Weights of a small GPT-style language model, trained from scratch on English Wikipedia.
Size: width 384, 6 heads of 64, MLP 1536 tanh GELU, vocabulary 32000, 35.8M parameters.
Architecture: LayerNorm before each block, learned positions, biases.
Training: 627M tokens, 9572 steps.
Each number is 500 + 50 x the weight over the matrix's rms, rounded and kept within 0 to 999. Layers, rows and columns count from 0. Numbers have three digits each.

# layer 6 MLP up, 1536x384, rms 0.0651, rows 1184-1209, columns 0-127
535582468529525487520546507403470518484491520476576392576407515504606542435498518499494460622486455540524476460465541543511503513476502561453494539462564507464523490521593517507494402513513523485570551559556413483514494382469470485473498526487547482543443433520466557545496488533469552491584402484466419576545532513532443383484499427579518482434553472478524599564619520524484599494543
490438565513490549585484512455537604560486466549484432521456436560561475582461583594432478633471485532462571459606390480553598584590480496499500493407615497488479472452529603465513478397463500526566490467439336419454468459451439465454462552451458465576488538433496498543419508429535514521572477496480545514565591446552475501516501457530515509487522520589498498550528509506558415504570
487528431507457417518502452515526485588453498519408560526509519484516496483483466469533536478422463510392540411514545528497482532530462583459486452572468491539498420465450555483456521513599506485457491529495461482560528554491433489503503540503542563515521471447452497435480540517473508490521451473539481536561524462502435541525495507517564431586534486528469638483536455520468506461425
501519428435510507567466542497475401558490468492427454475488473484486539525550532495524492530517482553474498480555523555530492610616508483538432524423585478513521488521577548438518498560476464478521616473627516502626396492519507507471543538526426531512547472546519494511484569616418505467444495544431410495431454571528475532435513530456494545479437554542486537401497473530427436605508
515520529397423544439535527577473405484427507463550515450496546499529543509422527586599500516524539456447507526558485535468509493555464575505537437513453387505531445513552558453399541533448531483488573449532547483538466428561559527475436527406473521483485524467525552462609436540465575502451460592522518528500530497532507507529430556478437508519499431530465546468557557477502526483571
548527537482429523501473461498551409461485583485508507466483520477442455531418524485541462447450505415512484440420507551509614475510606432455453512502585460502511449493604495510499459501494483509483510479413560487541449496450523485496506480518541523503452459473551545581450495492478631410473502551489460524463454450552472488416495522493462540464535519602537479524526558498497522470525
427413515470498481546508553514474524511436529461451439633510508519458449492494433455512450533541424471458545495427480442519537531522592383483537474552459563557482605509461532546478393546450535546420453512490488532578533586524490504497503439546458515490436434538468554492545502463446496578449465472443494552493527409631466547529608481487472404519549463457565497500539589578493452522523
476458460464450554548575446525523525491472530405453448494466431474626576531518516552510524461461487509514516561544439484507448502461583506604538443436391463508494445436557513421550439424470471459454569538460559481572512470613524413510428472548508468451484478472479466504518524471490493508426515492461493435560490535483479615406532508494563564456557490473511486530535595461495425560534
418525533550535461547525550447510516443451464466442527524525416460429511571549478538556543515443491464503426549494456459559556523510457544516558514579509465468527485485553504447573518476538559445552482439490530511474399457381439554501436520524543468463548466552485403558477499525511516584509548493521439457408549453505413490476438502522505520554454484478495457460452620458470493516590
525485454511531498549520530480548477497522444605512376499519509489500482573549520473458532489478464516500550432480544433376475586446561392523531504522446465487532530551473473575448543525441463543466389519430455426442550530472400573433499542575530551512589493457498503501509545519546504541484509598477506517431508515537516490421486534524506485474482486482530491543561479492477550578438
420512386492539539463509652597458542669530547516456643523466437534442433386596548483478346420481516516509568434562384559473504429574424455438521481502581497447567534524552577541522547470621607482540363462503456533562460452390603548425500404410497597602429550588431535591428481551542612374549543537401522496358530540448428627541608577413426620582405523480442581598469416561409571450426
531613574510500474491457567485556558508500510569517543460463495447453425512429493546474469466507457526555511457477506383464498473521453501506417484490498557516565465576445473397515614533485510532520504411550597479536452562514500527589490535512496481451493540564432474499467539451546436458492451516454483504533459568563362528545480460513575566519453507480509554518479546464434472605566
502504439592509501541480480510515546538512498529502520554507447522513517453585492421534539550427492501472545556520518573483471484447519559562469477515511463454546490615458524556509506522507508597527545527494541506468479460471482470476440513498480483455547544448455461480498557528419427415547548508414520498498458469516414481492402446471527577577579453547481543596496483499395436434520
513504416475375485392465448435535589519442523467516427543441493554469497493456528549595518543488566513463481511521410602500455476555512531455557433485557503510544483443557495536494532471448535467503428521502484542599536613392425485496459420536392502462515484406444437458459454547447466450453462467551449473481503473524547570531491507550482516494485456479501447484541523460488465571612
564517437541588557438544439609584504447487466584418514515480439508473455599451448485539473456530452518501472503543543454495477523513546517548528516527536576472418483553526469520547497474502472488481555526509498503518570479607533471468485488485499573497556435474527548410486529494588554491531563464474490474547517542470497500525527498464382382493407588423525535446468405506543527543392
596521529551526503494522544539506539524450477435466423532567458457439492491507456571522586529568506480464412566524480491463535544515462424448464501576474525372537483460478483567541513484502535479579518465384441530456432507490452516562502513484368537561460436490433507469501491541558491577493437545465512519439461417532451524500513543536476547487525404386439496522567479455563482537516
539490558389542534481394603569518432487425612459545553505496425617510591382545534508509524536432461475474428465465556464465519481508522557546525494540449407437462582480535488478512599585401488458490506468508605474547493515587527437447514525502471489461502429481399628484478596648679468444438496477551449563628585576506482513481512500455447464583508587500528536519450481552516425437535
541497536569465488577465439489444527527527441619500492468499507512537515484382468548542511514531430393492577486482493463531610457477545501530509576517521586491482540501480533551523546443378512477514511510506516518424462506507505655576504506463414531454569441469523577525458480454526541554608514516461538533564446534577471484433464570520611466478538558501509516532456548478468501525532
539476425489480509526459441529469518486495451477505460546459549527547513455441664616382536487517544480496512520516518494485490514594587446550532506538510413439463539535468564498394592531495461511555461529541436408461481478484466482490476494540485442513486524551596541515537474412522565444591436498428553570450524430472476517486521533601536529424510558451523502498473458644449425514586
511443539599440552565539578509458498546437547441540496518539454560512476489530494483527487558436500468428463444538463553463458500518524528500606594565452417509663506534532505470443464503596507446554485488459488593470567586527423486498500524481533515513445446558513438548556446556452451557568452481551387459601598572486432530533485541480451514443451416480478564473534503513520506536461
541465498562481538576435459443452585504534493393522439484483511461533530497532491494538536587507482489512547463518460451450405514506541452497526497583533537511539473534473461512484474572416569525480531536481591389384542492459425507594541482584501457603503467429514444572511481479533514508447511438618447460528535477468466497536524516554442433520392499558492558424578546497520466460534
508508514569480446486458538517569464499430472507497529572444437499404520549419495514543488457517484537428475487391456366553516521553551463500535504564419461472480413521506466464448480494447509522492443529537518510627511521473472436488508572571491468474531480453545436538523553568536570507550505498399545491496549547506453563443461484571498515534475526538496440507465575505540423493528
581432476477574558577467461465483598491476523525489478482483591468497505546524443559491517559503527461520474557551596507553478499507496436472498495469484544565445462379459512499537505513418539475465521532417515531445564440509448523564548478466568601445503483513480540435517558571552479551492459433523590411511563441507465553477520569557571566491445459454480488478556520491505520516494
559470527481537498542439552527586359389475525552451495576462481474460498546491546508441446466544436533569505582516526431545575464513439460529475541495454504441533477451426496605418506521536540601550526487399516544470442413523528514501466535520508579551584554453490498505530510456474570524508481597417532496460487516543463525452420501524473554500496460475573479445523467493481520529489
576524515501440558552462541489549556635516497584480460431465431483453447547411477613555608489522628495525515530500500563595479533448527507491442567498536433603529418583538616541550537504503462545482407534473575404545578578566453460501513546477435490507432428489531479433541592454456413386451439564584451532527438521433457486508454565474538531410582412617463468466602456485535528495577
489593353458496543516496509525455486420537517429507605488465468597552479556530461451497582529436561521445564509438452562386563489541490531458497540548542542532466575566568475540492481506558518557524487501452451372503395523451536535513512448611520498463428550480485521555460458426593592533509484398473501459485451560548471449518481527495515378482507375426499476506490447421491474476510
# layer 6 MLP down (transposed), 1536x384, rms 0.0646, rows 1184-1208, columns 0-127
509447536449492406544525520485548527500586515533506531478524486464511465509458531453543476562550516525498488588478500460487557531476593446485532511528561536451479468510459475537524559490419464497417509590444463511512522521580512504472401528497498532539463494491498499614576481485493460483635492466459454400497505560547501489399430516465534565500521472467577473497476543481541408538616
558478590478502481542471437506462528485537545504486616556490507503549575466472601528558525479484522516475451450521467406429462581426505539490415503489517462444521504623533556570480521617478445497536453444395420534470552444525485386472468484428516499496446433495554475492499496403546577489496452467487519377553509402486444509430389522555469536493464475518461526480455565395589524575486
472532467503478491517412552472478527492417505473559474562442494519523464468507507544433414458501559528487425605514443549516442502523516480543502478457527508499548536517524432455590422428488560405483558528468459443509458503480448449512546524540499513479509482443528520537466507468438462520551461486437459490515505478431464484476508520554523469471526477464588507523531535384502580473593
543523553470561450471611508436444515521531512442532586503561483559568486471543411493454575550476499596508465496539459542504448453496641511565504514564498566520528661460467501502490491500471467521483439372496519507457464499449520525493610536496580501479523491426559495472482533453551463484621563488497491523501487510479487481609507516472532526471524543485469531528553489481545563477544
472435462637468530500509484471561429559480549478469489494436479490514457508518405501554543491585516524406494455450523551465508481488507478509470527519447587527548457552507472509543406483502513523496522525628472446491519453458488463534536593493490500519412504530431462501496483426548500511528499513535473461481511528528423540506463442520555433488476541483497466551502416562470518478463
521556497556473488479457518452565518515536534448409456534562593445501501496557511473524442497582493505463537457452469475553458510573448511524468465555457637457532483517528445514573511447519514493504555455464505527537559541472546500526501531453506463493475391458404483554544582563553486470551519597482499458470548517488474475438563478525519597537547569406534386517482540454478499422629
458494506501531449545521495564459528504544544582503551458499484464487476526487506491490618478475516497523472491502470523505500563544458544498526426511468498481487514506454452527524487446495440532422419458465458510489441475497505546441514516459529450479556521506502449490531561553482503500586534492551623515533570510521473496532423555555535479560460538557521455515464509453500425506532
466499573516465527468410577496631569486626552559514532546487578517461543376530402468525544549437492464525492522470511541526445446378505526499499498525467386540441489442547523533500473441498576531525500512599451512391518458484524501473556419424547581494427618499532544503541528587499555469525528427605496458454492473514524537458495471494486427491524538484540537571544472523606494536534
567559504449471481473442479573554476433474495625517524476551489517518518378537463503476425571500453539483490477523451489539505417461465498425474491449492518538521559500437486536541477480546538467407544512443501495438552575509535446461493458551563482441561441442521491417631506558511525536445429513548500489548552479545538544482531466438417561497408453470456438518485511489581560555543
491503508521473458430603551508410575554542526501465476547515505554475559459473496618559545533508462496590513495600481498498475497495503422497445478557512600492536592460460410546554508434476483494496562458528569552536471484515438562494585523528507535505524526543585488524474555545455551518499519487551454482441488471451594466434551491557633527537469532476513459500420482505476496559479
589495484526616461551417510577330529590436564489558554429446469599387533599505477459510411464550538560446553449590511416537541524574317520508503439488627542525447520589479412478447487522528445586433399484564512484546448514400488614489493496537571449587471429484489493517489499577353600489465517559543500508487532428421453475541627541501524481468404488498315472547563475438530422498412
525501431449495532455490425513524530534536412432537435504561541505473477523503505517548555500470525498413532499554496527609539576490430482509476521559523503558523464560509494477478419519485578480496480563397490560545544455459515475445544458583401480486531456538439447478536505508561554416604457559533521467493507455478565461454432406457544521491540414463419522473480451534525466559514
417437483536464419508460446459588548430497410527543450573533532491465519465469568479611563484526490466481502493426493542563529539362439544529501513534571473534618488632529430481441512533490585487568554501505528535463396592502565620383590495490485592587598482575500449533512472532445476482456502497594469423507536660474495511497471577418527467472540453483486484387512469574546424615468
430471501462531498455486580534433554506513545480503546416442431515461482576478442565553494489495410470488498426546594481533474527494506490527499505577570493499519536438566459461477472463513465538448489508484543479516457540575512581487529521403495525459551489534435480481492488476432484528528461450504498447465459477466482471515582555448460529515439482515545461540519420576520489537534
573471506479604478484471507530437565484527565503467481625437548519542558449529435463489416530456473530474550519480524583448550414487561519490489564499498514524529502521531509536453494515524569539537497453539459490409484477458549501548693516454515618473446460528471346614455536496490580520528536471504529623494472570513444505521505597386583593517535499532428549474609511505460487496512
440511560528457414495514426493514572529479549419436475431512544367543479489509413513531474512463513556492514502567585479438518448457509498530476499471368568495430421512485459459615515494446503442493508446445566493507427517567570534491509494494472535495507426527507467502503522532555420514472425470561495496455502526447586517573533530491566439549547456519466487517443509543525501491578
529566534463426451476515461605409544538425499523569412456524529491495583512469421591536499530535426459582591386469519503472458495545355443554451455446336451573460701565553623533536507570592580509426550526517540573503463502510552547459587513461479530568553358529532422426434595604532485495509512589480438445454482572500490474508505573568484578540519554398424448599557387534504504526565
453518482532474456500527459429540458509513510523421490493480507436602454478485521435490486415535445452560518535525424488509426501562527484473394473549530489503496609536511501494571440453554556515539440400548535553479513422441509459479487484494531451510508568534396469562517531436461557485444451573512518525554574547544553539516482523528482477565487594561480485482440525495443485416488
460594654471490504502469541461538559489600561528563479510570463480465577516588430600510483581479414554546545467453435540535547491500524463431462450479534612514404620551543573487469545558481585469637573565502499408471475570496449523550478439533448439505519433555498497533500446473440539532510431546542520502423496510422573427449507589530526520503501415474528512529599597494597502556526
523537496540439458436489497474457523478569548415447443545510475612548532493454526540456489466543492494573499471458464496503522504515468548502462394456530519473474538479488492502492547496464462496418566500525561484407473505519548508517537490498523526533553506499506546501509517583503459504502498482524516444577427445412473485433486401459453468487531476445481518447504568492509525517451
513484486483480511504460532472575530454498482572502447488551498587555519511564489456412556523469428488493530559497531488454512377481573463488473503610476490507544484501506412527511477483515493531565526487573539527432450566438464494481394487529549555532538589563518542577453493485562507426474566398516436506509487534471508514506482370548511524481544598487507419573523518541403526421490
519509539575488522547506484579520561510560579592460475523503522582520472452485467499523540485524466379526491526536459561447509481566464558499402563508538552507529512483474485460418507529544482525498533428455469460461531486524492534579537358495474539503551434560519550487432437426508510478541513500523487406533475543464387390521578503443483510475479535467520522504524495571489494531462
460586526513476466451553549545640561517508579505456486473541467524524515516514422488552517381536592472542491521512492389511474444474455553410530509418441530508487428496509484550493485408445533501507482467482552493504421500501492478464520472507541499467462531591430553521479480469445522462467494451579451507392487514424532514463593473466539449517502562389478501525511411476408523464405
484495553545464509531483573455447547524522572415498510507470544580449462492471473518514531463517533481537487539512556513513535544448528467551463550448519515568436469564531573519476499413535458474453529451347564439497480546467483505517595411530465575483509506548584497532459538432497546517436513459561535579481511511521515486477512521538584533525526549544466508456495507543463520476449
516593578477556430593499458516432446445488529504535500639523453555517534448535497430460434510523364561579515465502497523500593479554538518499547406528510617436488456528445486529499465512451547505565611473662578465556395559474365562502405592515520432524555483510522459543409468538525583607531456479418531416498529565690607460517528526555455515544416532449468512531482616586486499532520